config.toml
num_hidden_layers = 17
hidden_size = 224
num_attention_heads = 4
num_key_value_heads = 2
head_dim = 64
intermediate_size = 896
vocab_size = 2306
hidden_act = "squared_relu"
norm = "rmsnorm"
norm_place = "pre"
norm_eps = 1e-05
positions = "rope"
rope_theta = 45800.0
rope_fraction = 1.0
qk_norm = true
attn_scale = 0.136
bias = "none"
tie_word_embeddings = "early"
parallel_block = false
extras = ["some layers without attention", "capped logits"]
init = "trunc"
init_std_qkv = 0.051
init_std_o = 0.00819
init_std_up = 0.051
init_std_down = 0.00438
optimizer = "muon_variant"
learning_rate = 0.00272
beta1 = 0.93
weight_decay = 0.11
lr_head = 0.0111
warmup_steps = 23
schedule = "wsd"
decay_fraction = 0.604
decay_shape = "pow"
final_lr_fraction = 0.0
batch_tokens = [16384, 32768, 49152]
max_seq_len = 768
doc_mask = true
train_tokens = 158600000
max_steps = 5438
dataset = "wikipedia_en"
Each number is 50 + 15 x the weight over its row's rms, rounded and kept within 0 to 99. Layers, rows and columns count from 0. The size before them is the row's rms in percent of the matrix's.

# down: layer 14 MLP down (transposed), 896x224, rms 0.159, rows 626-685, columns 112-167
# up: layer 14 MLP up, 896x224, rms 0.161, rows 627-686, columns 112-167
down626 100:62 74 40 34 54 58 52 52 30 61 34 54 49 42 38 83 63 42 57 47 48 25 83 56 45 51 58 35 24 42 57 47 69 46 58 54 51 58 55 66 58 40 48 35 57 65 45 46 76 66 63 39 56 45 48 21
up627 095:72 28 54 07 59 46 57 70 26 49 43 60 42 62 21 28 67 71 47 49 67 30 44 44 48 40 37 38 36 66 63 78 22 69 67 59 41 28 72 44 53 54 43 61 50 42 52 66 70 64 40 50 29 05 71 43
down627 100:74 44 41 52 54 37 57 60 62 57 52 60 51 40 60 40 30 50 44 51 46 73 64 56 47 38 39 59 60 47 23 69 60 41 55 62 54 63 36 36 79 26 51 63 02 61 60 50 53 22 50 56 43 49 58 38
up628 108:26 36 42 59 32 67 69 57 43 39 55 51 59 70 46 34 43 24 47 43 50 70 67 58 63 84 54 49 37 54 50 71 94 52 48 58 48 53 75 42 55 59 43 66 39 35 38 33 31 58 34 44 42 32 41 46
down628 101:39 50 33 41 53 46 71 31 30 77 47 20 28 75 40 54 14 59 78 35 37 20 56 36 62 50 52 58 47 46 57 35 59 33 69 41 47 60 60 47 57 51 56 47 43 44 53 35 40 34 54 56 64 69 48 47
up629 097:56 45 46 55 68 74 37 66 46 16 75 66 48 46 36 54 54 41 52 53 58 54 66 56 18 47 35 53 55 59 67 56 52 75 29 57 70 53 30 62 19 75 49 45 13 47 55 72 67 52 31 46 42 47 44 59
down629 102:70 15 61 60 41 57 33 68 70 52 40 35 57 64 23 44 36 75 40 46 50 50 52 44 55 72 26 95 53 61 59 59 43 41 61 48 38 56 49 40 38 34 38 74 71 48 37 55 20 48 46 45 36 63 42 64
up630 096:63 66 55 39 35 74 34 32 64 43 74 40 46 58 57 70 49 23 56 39 53 42 69 50 42 44 62 58 59 36 35 44 60 24 57 51 43 39 53 53 43 14 64 48 56 24 42 32 36 49 48 21 45 53 51 66
down630 095:66 47 82 51 69 39 63 60 56 55 53 08 50 32 69 20 35 56 31 40 56 58 66 49 50 51 57 43 60 89 59 11 51 73 50 63 51 58 61 57 53 41 79 49 54 68 47 86 33 38 55 24 43 56 64 46
up631 104:72 45 39 79 34 44 43 53 41 65 58 61 50 42 68 53 43 45 47 51 28 42 66 55 60 59 43 34 76 38 28 73 51 60 82 65 37 56 51 81 00 38 49 52 39 66 48 42 51 70 36 34 73 45 42 53
down631 104:40 49 45 64 70 70 36 39 31 52 49 59 38 45 48 43 63 58 85 49 56 13 37 55 44 70 43 43 45 54 66 54 48 66 64 63 59 37 72 27 32 88 56 49 41 42 60 35 48 50 69 49 46 25 56 24
up632 100:48 40 48 56 67 63 40 71 30 54 76 69 40 46 30 56 41 81 69 71 56 57 51 77 36 34 98 68 69 93 84 28 49 19 59 46 35 35 50 52 56 65 37 61 35 73 51 53 62 52 59 43 30 16 44 34
down632 102:34 72 21 49 50 43 62 67 58 48 70 36 41 65 43 50 35 45 52 61 73 67 62 20 90 58 55 49 65 43 59 43 49 39 52 43 50 51 49 38 68 48 61 36 42 56 49 78 63 52 87 27 44 74 65 63
up633 102:71 58 68 61 59 73 44 68 55 46 63 59 47 42 47 77 50 80 47 54 51 18 56 72 53 50 53 51 54 52 44 42 50 87 38 67 53 46 42 52 71 52 50 51 39 65 45 56 49 44 45 25 42 61 41 20
down633 102:58 34 50 68 63 42 48 50 63 38 56 52 33 22 20 62 43 45 58 70 52 48 54 45 75 56 67 46 60 74 50 55 79 10 51 64 82 44 72 69 67 43 62 33 30 18 67 59 55 45 58 72 23 43 41 53
up634 100:64 86 43 75 59 74 33 48 49 66 26 55 50 43 54 41 68 75 43 58 18 68 33 89 63 52 61 68 46 59 60 54 55 34 64 81 59 48 34 50 59 45 51 43 29 42 40 27 58 63 47 44 47 08 51 51
down634 097:44 64 86 59 46 52 70 57 83 37 58 95 60 70 59 26 22 36 31 34 50 44 45 47 69 42 51 77 56 59 66 45 69 66 44 44 55 48 28 57 56 45 60 50 35 44 39 60 51 34 37 43 74 55 36 46
up635 105:75 48 80 46 66 41 44 48 44 37 38 48 57 55 56 55 26 54 41 62 84 53 72 45 59 70 47 68 33 76 54 50 81 54 57 48 45 49 48 55 41 65 35 52 00 66 72 38 59 72 78 56 54 54 05 35
down635 102:38 67 38 28 61 59 47 31 43 39 43 46 28 53 43 78 27 44 33 79 55 32 52 32 49 89 63 50 46 40 34 76 64 32 38 39 69 49 37 53 29 80 58 79 50 40 66 63 52 55 45 32 80 54 31 51
up636 101:18 48 26 47 30 55 48 57 44 58 72 57 63 84 32 32 35 39 35 72 62 41 44 51 58 71 53 66 72 53 48 47 45 49 32 46 46 45 43 36 74 20 31 56 46 40 71 44 20 39 83 52 29 30 44 59
down636 101:54 45 50 52 41 63 46 55 57 33 51 35 61 64 76 39 45 73 56 75 42 24 69 72 38 47 40 41 47 28 29 38 61 23 54 43 42 66 40 35 61 49 53 37 36 61 52 29 62 28 89 50 37 87 73 53
up637 109:47 70 74 29 52 58 74 37 54 34 33 52 28 58 44 38 50 52 43 62 72 58 22 51 57 35 48 32 50 57 48 42 46 69 57 57 42 58 26 46 54 62 53 40 33 42 23 40 44 71 75 28 39 69 54 31
down637 105:37 65 66 60 66 69 55 64 44 20 70 48 45 52 66 40 48 80 73 81 63 36 43 42 38 53 33 25 52 64 24 49 57 39 33 48 63 38 62 32 35 67 29 44 26 43 22 35 63 56 73 39 44 41 44 42
up638 097:20 91 27 28 46 57 60 65 39 61 68 44 46 86 76 53 37 21 47 60 58 60 37 52 54 67 52 38 32 66 50 25 46 85 42 47 67 53 55 67 47 45 34 36 44 69 45 60 40 43 62 38 67 48 59 26
down638 099:82 13 24 59 52 62 66 54 70 92 22 33 36 60 47 46 22 30 44 61 65 46 33 66 64 42 44 55 51 61 32 55 34 44 36 50 52 38 42 26 43 59 33 58 76 46 39 58 40 23 37 67 35 57 35 38
up639 110:46 57 29 46 79 41 66 48 37 42 58 62 41 54 34 52 54 39 55 24 55 70 56 62 64 29 23 58 64 74 53 68 62 43 65 58 81 24 55 66 56 86 40 83 25 47 47 21 61 43 42 54 70 50 53 23
down639 107:59 40 49 57 44 62 81 56 78 52 60 71 44 35 66 71 35 34 59 23 57 66 58 57 73 52 39 51 76 39 53 68 59 26 59 49 36 27 42 62 54 43 45 41 21 53 59 39 63 55 43 12 60 48 51 50
up640 105:45 46 37 52 62 41 35 51 64 59 52 60 64 76 39 50 29 66 83 50 47 54 28 45 74 50 54 47 37 44 46 36 60 36 43 50 43 59 55 58 53 74 43 72 57 57 67 46 74 53 83 47 51 52 52 51
down640 104:62 34 25 47 37 32 44 24 50 54 55 51 51 52 53 44 40 76 43 68 61 49 67 49 52 49 51 61 39 46 55 53 67 55 36 44 60 47 60 60 55 50 43 52 62 45 00 59 56 42 46 58 61 34 66 36
up641 106:51 43 41 42 45 59 51 48 38 33 54 48 60 72 46 41 56 63 38 61 74 56 26 47 48 60 58 50 29 72 20 47 62 44 68 42 51 27 22 33 33 56 39 36 71 45 36 35 81 59 67 50 50 42 40 59
down641 106:52 39 63 11 48 61 37 72 64 48 50 23 61 87 46 50 53 47 72 55 77 55 34 63 62 65 61 27 41 36 36 53 47 77 67 58 45 14 55 41 63 59 31 51 48 52 52 24 72 40 44 70 46 52 54 31
up642 103:52 41 75 95 41 74 23 38 52 57 31 62 47 46 32 34 60 60 44 31 28 49 62 38 55 64 55 29 64 62 60 24 55 21 36 30 39 60 54 65 43 39 34 79 42 64 63 47 37 55 55 55 44 47 38 28
down642 106:63 38 18 49 47 79 72 66 71 62 59 54 62 59 65 21 47 50 68 52 54 63 46 55 09 46 56 73 32 44 55 32 50 16 19 47 55 48 54 68 52 61 51 40 35 66 49 52 24 52 50 20 70 42 41 67
up643 105:44 55 46 49 63 51 45 46 59 62 68 56 73 63 60 39 73 60 13 49 54 44 60 50 43 40 39 71 51 68 50 68 66 42 69 70 50 68 61 49 53 61 57 46 51 59 62 69 59 17 37 49 70 56 78 53
down643 106:60 50 48 52 76 63 45 44 26 76 49 50 65 38 69 69 88 42 45 61 66 34 22 50 49 49 41 54 48 58 67 63 47 50 66 45 35 43 48 33 49 34 79 49 55 42 50 35 41 27 58 47 25 22 22 58
up644 101:49 61 50 37 46 47 61 46 49 62 67 63 57 55 26 68 45 61 49 48 42 41 30 64 37 71 57 40 56 46 63 56 50 40 25 50 53 29 45 57 45 61 44 59 57 87 54 17 62 37 58 62 55 53 67 29
down644 104:38 66 65 27 37 58 69 42 76 51 55 36 73 64 29 54 40 65 46 24 51 46 41 49 26 37 38 41 38 42 38 50 45 59 57 78 64 60 44 36 49 46 71 44 68 70 48 71 83 73 45 43 52 36 42 52
up645 101:36 56 43 55 25 48 13 42 21 67 56 49 31 36 36 48 43 47 60 33 90 51 79 38 66 53 48 44 37 36 15 76 41 51 46 56 59 63 50 53 48 41 34 58 21 74 50 48 61 78 66 42 66 48 67 29
down645 100:86 32 52 31 54 38 38 29 50 52 57 34 42 50 75 49 64 44 65 71 39 60 59 40 85 39 67 55 53 40 49 69 36 79 32 26 57 65 35 71 69 33 46 52 71 41 72 69 42 56 63 36 53 67 52 70
up646 108:48 54 62 81 61 46 65 37 65 49 69 57 53 35 59 37 42 65 59 30 65 45 57 57 14 56 37 59 56 64 58 73 61 59 49 41 50 49 43 61 62 28 48 59 61 41 33 58 44 34 53 06 59 65 63 50
down646 103:70 37 45 47 44 89 42 66 52 76 49 52 36 35 45 46 33 60 62 57 43 43 77 69 73 37 46 30 46 61 52 68 41 40 51 47 36 33 55 49 55 47 39 59 61 38 44 43 58 87 41 49 66 25 57 71
up647 104:45 70 36 47 55 60 74 43 60 72 56 53 55 59 36 18 19 55 45 51 61 44 39 51 76 51 70 58 65 32 32 62 52 47 58 63 73 30 49 63 46 72 53 67 81 39 48 66 51 29 63 73 43 57 38 35
down647 100:50 61 74 75 80 49 39 38 52 81 45 23 70 56 54 44 36 70 21 69 33 50 45 43 43 35 56 41 33 36 33 68 43 51 60 40 44 36 53 77 45 48 50 47 35 43 49 32 56 51 54 49 70 47 35 36
up648 099:52 43 57 54 44 48 41 47 86 41 49 69 67 47 40 10 64 61 31 32 40 37 49 29 41 48 39 32 46 61 52 52 63 64 43 26 43 31 51 47 47 60 46 40 50 18 43 53 54 48 64 55 47 46 53 41
down648 094:77 50 51 33 55 50 40 49 62 46 49 16 56 39 53 59 42 60 64 86 38 50 41 61 85 72 58 79 34 40 43 53 48 76 68 46 44 46 63 72 44 73 42 55 28 77 40 39 56 53 47 29 63 55 50 57
up649 089:45 60 54 61 52 32 42 43 62 52 47 55 61 58 38 39 62 62 39 53 83 51 15 41 78 78 49 38 39 12 26 44 42 80 41 38 30 46 29 51 57 62 71 57 83 30 33 40 34 49 46 72 40 64 67 32
down649 097:55 54 66 60 66 40 57 58 61 40 31 80 65 48 67 49 44 59 71 44 21 56 60 29 41 50 50 67 65 68 32 58 34 32 40 51 52 10 47 53 52 22 51 39 43 53 37 61 36 42 45 28 62 35 50 65
up650 093:73 40 64 52 76 47 32 85 62 18 52 73 62 44 31 64 32 30 59 59 70 77 50 78 29 56 39 38 33 30 55 48 26 46 43 51 65 30 34 50 54 41 50 53 59 54 38 59 63 59 50 32 56 37 29 56
down650 098:61 59 63 56 57 45 57 44 75 39 49 71 44 46 43 61 26 88 54 49 66 42 83 51 62 43 45 46 64 51 40 78 61 36 38 32 33 36 22 52 52 48 36 59 30 42 54 45 67 36 36 45 42 71 46 40
up651 107:50 71 44 47 80 35 75 33 61 41 63 54 45 82 37 40 50 70 53 46 48 54 40 84 78 60 41 41 38 79 50 50 53 71 42 59 54 60 38 65 37 30 48 30 46 66 61 70 50 67 52 65 35 36 58 17
down651 104:51 53 33 23 41 29 54 40 87 33 73 57 65 50 28 66 55 33 83 34 41 43 34 46 58 52 34 36 44 44 55 45 43 43 48 51 66 46 36 54 46 52 52 39 64 49 34 69 52 55 66 38 54 62 45 39
up652 095:66 53 52 51 64 61 34 39 54 54 16 57 62 49 60 67 51 35 38 39 51 58 70 11 70 62 48 58 47 56 27 57 48 81 57 64 46 49 37 62 35 40 37 35 67 50 30 45 44 30 54 57 62 60 64 42
down652 088:61 50 67 69 55 30 50 39 58 34 51 99 54 55 55 21 59 50 60 61 67 63 57 44 70 62 48 53 42 41 57 36 60 66 36 44 24 64 39 49 71 53 32 37 52 41 47 57 55 45 47 44 64 33 65 46
up653 101:54 46 55 42 71 33 54 47 58 48 50 52 38 43 30 32 35 62 54 35 52 64 46 57 66 79 46 60 40 60 59 24 67 56 50 58 55 52 28 53 46 49 42 67 56 35 36 41 44 69 77 51 39 46 69 57
down653 095:44 43 84 15 69 25 52 42 38 27 51 09 61 44 62 30 42 34 50 54 66 46 92 53 70 63 37 67 40 45 45 36 45 59 35 47 59 61 42 50 59 62 65 61 37 35 50 43 72 37 61 23 36 51 32 69
up654 110:46 68 51 53 34 52 52 72 55 58 56 57 43 35 37 60 53 53 56 30 61 66 31 44 64 47 61 90 58 43 03 40 61 62 69 50 25 23 64 44 64 19 35 57 49 36 30 52 42 42 43 56 39 60 53 68
down654 109:71 56 64 41 61 89 65 36 28 79 26 46 58 55 29 32 27 52 70 63 46 48 59 25 63 61 71 29 52 51 88 31 42 31 47 85 80 39 38 62 38 61 65 59 69 23 64 42 32 51 59 69 16 24 46 45
up655 100:24 50 84 52 51 75 45 38 24 53 42 55 66 28 45 36 42 13 53 64 64 75 27 48 58 43 45 49 47 39 35 59 59 24 46 46 35 63 32 41 58 43 38 32 72 56 47 53 66 59 29 51 99 38 47 37
down655 102:50 71 48 84 34 37 29 71 42 70 49 22 58 62 45 58 54 33 59 57 23 24 65 47 67 49 61 48 44 40 49 53 35 66 44 27 48 71 21 59 38 38 68 35 43 46 34 31 48 71 43 37 58 36 34 33
up656 105:41 22 52 63 37 47 58 13 39 52 56 63 52 36 32 53 38 58 51 64 47 56 38 33 59 38 53 29 49 10 24 33 50 38 63 50 68 32 40 60 52 29 46 58 40 59 51 36 45 54 75 57 46 50 53 43
down656 103:49 42 33 35 62 46 19 62 54 45 56 47 41 69 48 47 23 51 62 73 51 54 25 34 61 52 61 42 36 52 25 42 47 45 58 59 42 69 86 52 63 54 40 34 58 48 40 40 53 48 76 60 60 49 65 27
up657 093:64 58 45 64 32 67 47 47 48 67 58 42 63 22 52 55 56 38 46 64 65 37 42 48 54 36 64 38 22 31 66 55 47 51 40 66 54 82 41 47 32 48 26 50 92 57 54 30 48 56 52 37 62 61 44 72
down657 102:49 44 49 51 42 35 35 22 27 64 42 35 31 48 60 44 31 34 25 64 79 69 48 45 46 72 21 51 71 56 39 52 49 46 57 41 38 62 52 41 29 18 56 50 29 48 67 64 51 16 72 44 68 61 37 73
up658 105:72 52 72 55 12 51 53 13 39 48 50 55 65 65 53 67 63 59 55 84 47 52 43 52 34 83 40 43 63 36 49 66 60 49 59 46 48 48 29 30 55 65 31 33 59 70 22 55 66 61 63 68 51 55 50 59
down658 101:01 51 34 40 74 59 44 41 28 56 54 51 68 40 68 52 44 49 62 40 41 80 52 50 59 50 24 32 48 63 53 69 48 34 40 48 58 39 46 45 68 45 61 52 21 44 67 44 39 34 52 56 60 41 42 41
up659 103:74 47 26 67 40 39 67 35 66 60 97 64 40 43 40 63 36 41 51 64 54 40 10 74 53 35 44 47 58 28 59 67 58 74 56 52 65 40 45 48 32 71 33 50 48 34 53 48 45 26 52 32 60 54 59 37
down659 106:45 48 53 42 37 61 27 42 31 69 84 62 56 32 48 42 45 51 27 59 34 54 53 20 79 47 42 56 44 31 44 48 49 61 54 64 55 35 78 53 42 28 53 22 27 24 51 53 21 17 45 65 89 36 55 45
up660 109:41 64 60 44 69 72 54 99 50 77 37 52 60 58 51 39 44 50 59 42 29 32 57 45 60 38 58 55 67 69 57 43 56 34 59 39 54 49 49 40 77 43 29 59 30 32 67 70 27 47 31 46 31 43 75 51
down660 098:61 45 47 34 69 29 24 60 51 50 33 11 47 31 49 38 24 31 38 69 63 77 21 66 38 50 57 41 61 39 46 45 49 63 52 29 17 60 47 73 34 42 52 51 41 54 47 50 31 47 28 51 61 31 51 58
up661 105:67 37 13 37 57 94 61 63 62 37 52 54 50 69 56 15 72 46 46 47 56 41 42 70 69 24 40 66 76 52 35 63 68 57 41 57 18 39 59 61 56 48 26 61 43 54 16 57 69 41 44 48 76 49 62 58
down661 105:40 76 46 47 36 54 40 43 69 35 53 29 31 32 44 44 56 56 56 68 34 31 46 63 54 32 76 32 56 23 46 39 74 63 36 44 51 64 56 45 63 85 46 59 41 28 31 51 64 33 17 43 68 50 56 40
up662 093:53 51 71 66 43 42 30 64 64 39 63 50 59 33 74 48 28 65 71 55 59 17 35 32 73 21 55 33 45 36 64 28 52 40 29 70 52 59 44 63 45 48 66 57 70 53 48 58 66 49 50 30 69 30 42 55
down662 100:53 77 30 74 23 37 51 35 45 70 65 36 54 64 68 72 56 73 31 37 66 60 65 34 64 33 39 64 56 17 51 40 31 59 52 53 64 47 20 59 39 65 45 49 56 45 22 36 35 46 47 60 28 64 28 61
up663 102:42 86 27 44 41 45 38 57 17 42 50 54 38 43 60 48 76 60 40 85 69 44 37 23 48 55 59 48 64 13 26 71 51 53 36 68 72 26 66 58 37 62 46 47 45 35 63 46 24 46 58 73 75 90 46 54
down663 099:49 63 58 26 44 45 26 56 34 57 82 21 88 55 80 26 30 35 59 71 52 48 68 34 31 17 42 72 58 66 55 61 13 37 68 67 38 40 82 61 47 56 43 25 59 58 51 38 50 50 66 54 49 76 39 40
up664 101:35 24 63 63 47 73 20 58 63 53 53 39 61 54 26 11 47 56 48 48 58 39 53 47 49 05 46 51 41 49 32 51 45 37 66 73 44 57 31 63 36 49 36 52 38 40 38 44 88 55 59 60 50 64 48 36
down664 104:44 73 64 60 62 55 84 37 54 60 36 05 52 58 52 71 53 38 57 44 53 43 87 73 73 50 43 36 53 55 53 59 54 62 57 40 58 41 29 48 36 61 48 43 50 41 60 36 52 62 63 39 52 31 29 47
up665 092:78 42 50 42 20 59 71 36 71 48 53 63 44 51 22 67 48 33 18 75 79 54 33 49 69 27 33 25 80 36 24 57 55 66 64 63 39 40 38 31 65 47 59 55 49 54 69 33 49 32 62 44 45 62 69 42
down665 104:36 42 56 18 46 33 56 56 47 21 61 59 48 35 79 33 56 38 70 54 78 46 55 49 44 57 32 78 74 65 41 55 30 19 49 46 57 20 57 44 47 38 35 60 49 19 38 29 34 74 67 49 27 34 58 44
up666 095:42 54 19 30 57 28 40 38 55 67 49 69 63 37 38 76 64 51 58 23 40 33 54 41 68 40 22 22 40 39 72 54 57 50 43 40 29 54 66 51 62 56 64 54 40 53 63 47 49 58 46 59 65 33 28 55
down666 101:68 40 17 44 65 49 34 45 52 74 81 62 57 52 55 25 30 61 67 37 71 67 43 57 47 47 55 38 63 52 62 68 46 56 52 07 55 68 76 40 49 33 50 16 34 34 69 45 43 47 50 50 47 56 54 59
up667 100:62 44 46 42 54 70 65 75 65 57 32 61 19 64 62 57 36 50 33 38 64 46 63 42 50 54 45 16 64 34 39 82 34 50 37 58 63 46 47 42 53 32 41 33 51 47 87 45 48 52 40 48 33 55 14 51
down667 104:51 79 61 32 53 38 31 22 52 51 42 60 18 80 45 14 30 53 62 59 15 24 48 37 57 42 00 51 33 55 58 51 72 49 45 70 52 46 35 28 49 65 72 29 63 65 28 38 47 55 71 41 61 44 40 64
up668 089:49 48 57 38 73 68 53 39 61 47 58 50 61 52 39 39 37 67 58 28 54 89 56 72 59 56 55 60 74 64 46 44 63 70 47 04 60 20 49 65 60 33 60 42 64 59 35 69 53 44 63 54 59 54 60 50
down668 095:56 82 61 58 63 40 70 20 38 46 39 02 18 28 51 37 38 63 56 50 39 52 66 51 74 68 59 61 34 35 43 76 27 52 52 71 73 61 54 56 50 39 43 66 37 41 43 70 53 76 68 48 42 23 44 59
up669 101:58 48 71 59 29 54 77 47 86 52 65 46 60 60 46 47 31 41 50 68 37 55 43 45 56 53 64 42 38 60 29 45 64 44 54 46 56 63 36 47 55 39 35 44 56 34 43 56 54 45 31 36 58 48 59 72
down669 094:55 64 41 47 45 74 56 45 50 50 28 12 42 54 37 32 51 31 72 60 45 25 36 52 49 68 48 39 45 48 42 61 51 73 43 69 32 00 47 73 07 59 62 34 25 67 47 44 33 47 59 38 56 43 48 54
up670 098:67 45 58 68 69 41 62 57 59 49 54 56 49 55 48 24 34 82 59 50 56 47 37 33 31 47 45 34 58 58 84 59 57 55 41 79 64 59 40 63 46 71 63 31 69 31 71 63 38 69 63 54 40 49 75 50
down670 103:51 78 61 63 38 45 63 54 29 19 49 50 37 61 47 60 60 49 30 45 63 43 57 46 37 57 62 08 41 43 42 67 50 44 64 39 61 61 48 66 41 57 17 42 76 45 67 55 57 58 61 42 40 11 50 59
up671 102:64 52 42 45 46 46 49 43 63 52 39 68 51 86 55 72 49 34 66 39 12 52 60 27 46 48 26 67 65 64 38 71 65 57 56 26 68 47 16 71 47 23 51 45 74 53 34 40 33 44 65 61 23 43 47 70
down671 099:69 42 60 53 46 30 50 57 68 64 52 62 70 62 54 51 54 37 79 40 28 37 26 61 35 60 55 55 41 46 43 56 39 58 45 55 50 67 31 49 64 59 56 57 40 57 56 42 61 42 29 21 76 74 51 30
up672 102:56 61 47 61 39 31 47 42 71 70 47 64 65 70 54 56 56 66 79 73 42 60 35 34 20 43 39 46 61 31 54 71 40 33 36 42 37 37 19 38 39 28 70 63 36 49 48 64 51 37 60 45 35 66 39 64
down672 102:05 78 75 44 44 32 68 37 36 68 09 47 63 46 59 54 18 75 33 58 57 54 33 71 60 45 50 58 31 61 52 24 56 40 25 73 54 33 56 63 51 64 40 69 54 18 64 45 48 58 48 75 48 27 25 21
up673 113:48 53 60 67 32 74 65 26 55 58 67 58 70 31 35 37 53 23 52 47 72 70 47 64 20 77 46 45 68 42 62 54 57 46 47 42 47 29 55 55 45 55 62 50 72 53 39 47 34 34 21 36 86 57 48 31
down673 106:90 62 44 35 58 51 62 58 49 69 41 53 45 37 61 61 76 50 58 36 36 33 58 60 44 73 80 23 31 62 52 55 53 52 38 43 26 30 45 50 49 80 36 30 60 59 63 47 20 51 45 58 57 30 36 41
up674 110:41 40 49 51 40 37 49 49 18 37 61 60 50 83 59 42 52 46 68 15 51 38 66 43 39 51 58 51 45 35 60 64 67 40 64 51 55 66 70 58 29 68 52 45 37 59 42 69 31 41 37 28 49 68 44 55
down674 108:62 41 42 51 45 34 42 46 58 46 61 48 22 86 18 22 46 41 38 61 52 44 45 23 69 68 55 57 22 42 59 47 65 21 68 58 38 55 36 31 30 37 12 42 39 34 52 53 53 28 36 39 28 49 36 51
up675 095:79 24 53 49 69 34 58 40 61 33 40 51 54 37 52 13 35 59 54 39 48 34 42 35 32 55 37 50 47 51 45 54 20 55 49 65 31 32 24 43 48 50 73 28 36 43 56 51 50 80 40 26 46 28 54 66
down675 095:70 53 60 97 71 44 49 50 23 69 46 25 63 47 67 60 72 50 68 45 54 78 39 46 68 51 80 40 53 57 49 48 65 31 57 40 49 93 64 54 57 36 60 45 44 49 24 68 32 47 75 65 41 39 61 44
up676 096:48 23 59 21 36 42 67 56 53 67 33 49 53 66 48 52 41 39 76 67 43 49 37 72 52 62 27 53 71 60 61 74 73 59 68 18 19 41 46 39 41 24 36 39 40 52 39 72 53 52 62 55 36 25 49 35
down676 094:58 59 66 72 19 51 25 43 11 51 64 39 43 34 61 49 62 63 52 45 53 55 48 75 33 52 57 56 55 46 47 41 70 49 60 40 29 73 57 59 49 43 57 64 51 62 59 48 33 41 54 30 49 46 56 59
up677 096:46 30 60 46 50 30 49 60 53 34 34 63 62 73 57 19 51 48 54 54 52 72 50 58 45 51 36 45 31 69 63 49 31 41 52 45 62 64 41 37 51 58 47 20 18 66 44 16 37 33 35 76 28 50 49 56
down677 101:67 27 69 38 54 45 52 44 56 54 27 74 50 28 27 63 40 63 33 41 44 43 62 53 60 60 70 37 42 49 66 52 61 53 54 39 62 33 50 67 27 45 23 24 64 80 36 70 54 50 56 52 26 39 45 65
up678 094:62 61 52 52 55 50 49 60 48 69 26 33 33 17 72 42 36 82 33 44 49 72 65 44 70 57 90 56 60 59 42 63 49 41 73 52 19 20 47 40 63 58 34 39 50 41 58 51 58 43 31 34 37 50 71 42
down678 098:38 42 57 39 66 46 69 39 16 68 18 47 60 41 45 36 65 29 49 61 60 29 59 43 59 67 53 51 71 54 72 64 58 46 07 59 66 50 41 61 62 60 85 26 50 58 50 46 68 50 21 41 36 41 58 24
up679 103:49 60 52 45 70 52 39 37 58 41 55 68 59 63 67 29 54 43 51 63 31 50 22 37 33 45 61 45 44 41 70 38 58 47 71 53 39 38 61 57 63 38 63 49 42 60 64 71 17 69 40 30 38 57 55 49
down679 103:44 31 59 39 57 67 66 53 54 44 42 52 67 36 48 71 49 41 30 54 65 43 37 41 39 36 47 54 35 39 50 38 38 61 57 49 24 42 65 51 45 47 40 54 30 40 68 82 39 57 38 54 58 66 55 44
up680 102:53 62 60 62 68 56 34 34 42 62 68 61 31 40 67 58 55 57 39 44 55 41 61 67 11 23 35 51 28 61 42 56 65 37 44 52 40 33 28 46 58 56 75 40 41 41 37 40 53 64 49 73 52 69 57 52
down680 106:39 39 79 63 41 44 34 71 61 19 59 65 85 50 73 48 27 63 57 43 47 61 62 48 52 41 69 53 49 42 28 53 65 20 47 65 74 44 41 30 72 66 49 53 47 53 42 69 75 44 60 56 22 50 57 31
up681 093:70 55 44 49 53 41 28 52 59 37 47 55 39 23 50 53 48 33 37 63 35 64 42 57 40 48 62 32 44 78 55 46 45 44 49 77 62 54 66 38 47 62 60 48 38 72 36 33 76 46 44 28 46 43 24 51
down681 095:46 31 52 93 41 53 30 68 47 31 18 02 46 65 43 62 52 49 42 34 52 58 38 61 55 66 72 77 45 32 57 63 68 67 51 43 36 56 55 31 25 58 38 63 53 44 50 42 44 75 60 37 33 58 52 64
up682 078:65 45 61 31 00 39 58 50 46 38 47 98 52 55 30 54 42 50 71 50 28 47 56 57 73 58 29 49 46 51 50 71 56 29 49 32 55 46 49 54 70 34 75 62 46 61 32 43 37 50 57 68 76 53 56 48
down682 097:47 50 39 52 54 66 52 48 50 52 53 99 35 53 60 49 68 41 51 51 63 42 41 49 25 32 48 61 51 61 43 62 50 53 39 57 65 56 49 53 31 75 30 38 54 54 60 49 50 56 54 57 45 61 50 50
up683 102:56 55 61 39 46 31 32 42 61 51 37 55 50 17 75 49 32 16 41 53 65 68 48 11 54 41 34 37 51 71 72 37 57 38 44 53 51 68 51 54 64 52 62 50 45 25 61 42 37 62 41 50 55 82 76 29
down683 102:47 89 54 59 80 61 59 66 43 63 39 15 46 22 39 48 94 39 40 44 33 54 67 49 50 07 62 47 45 41 50 84 25 38 56 34 55 70 51 27 64 38 58 65 33 62 69 44 69 52 61 49 47 27 62 57
up684 096:79 62 44 53 55 65 60 83 56 39 52 39 65 35 52 48 45 59 56 40 50 47 36 62 52 49 31 41 41 35 41 58 59 63 61 49 48 31 72 33 07 59 46 28 06 51 83 53 59 51 73 66 53 61 53 51
down684 102:36 72 49 62 48 69 57 43 42 56 48 25 67 50 45 37 21 54 19 68 41 73 63 53 51 60 60 57 28 54 33 82 74 64 52 63 65 45 72 62 56 56 52 55 33 34 73 48 37 52 51 55 30 09 29 55
up685 100:66 46 54 74 51 57 38 61 61 34 37 54 31 09 62 50 19 57 61 77 42 63 14 73 45 51 40 47 52 37 37 55 48 45 64 48 60 40 33 44 23 55 82 48 38 57 47 47 43 68 21 78 49 51 75 49
down685 107:21 52 63 24 28 66 30 43 44 64 83 36 52 60 50 66 43 33 43 69 30 70 71 40 75 77 52 41 78 72 15 56 76 57 61 51 42 67 39 40 51 53 59 29 54 69 53 66 67 31 73 45 47 34 55 46
up686 107:46 52 68 43 52 64 18 78 51 47 61 55 58 16 58 49 68 79 39 49 45 71 36 71 38 73 49 52 41 51 75 59 80 32 38 14 81 49 49 50 62 44 75 62 48 48 35 63 54 51 77 22 50 42 65 38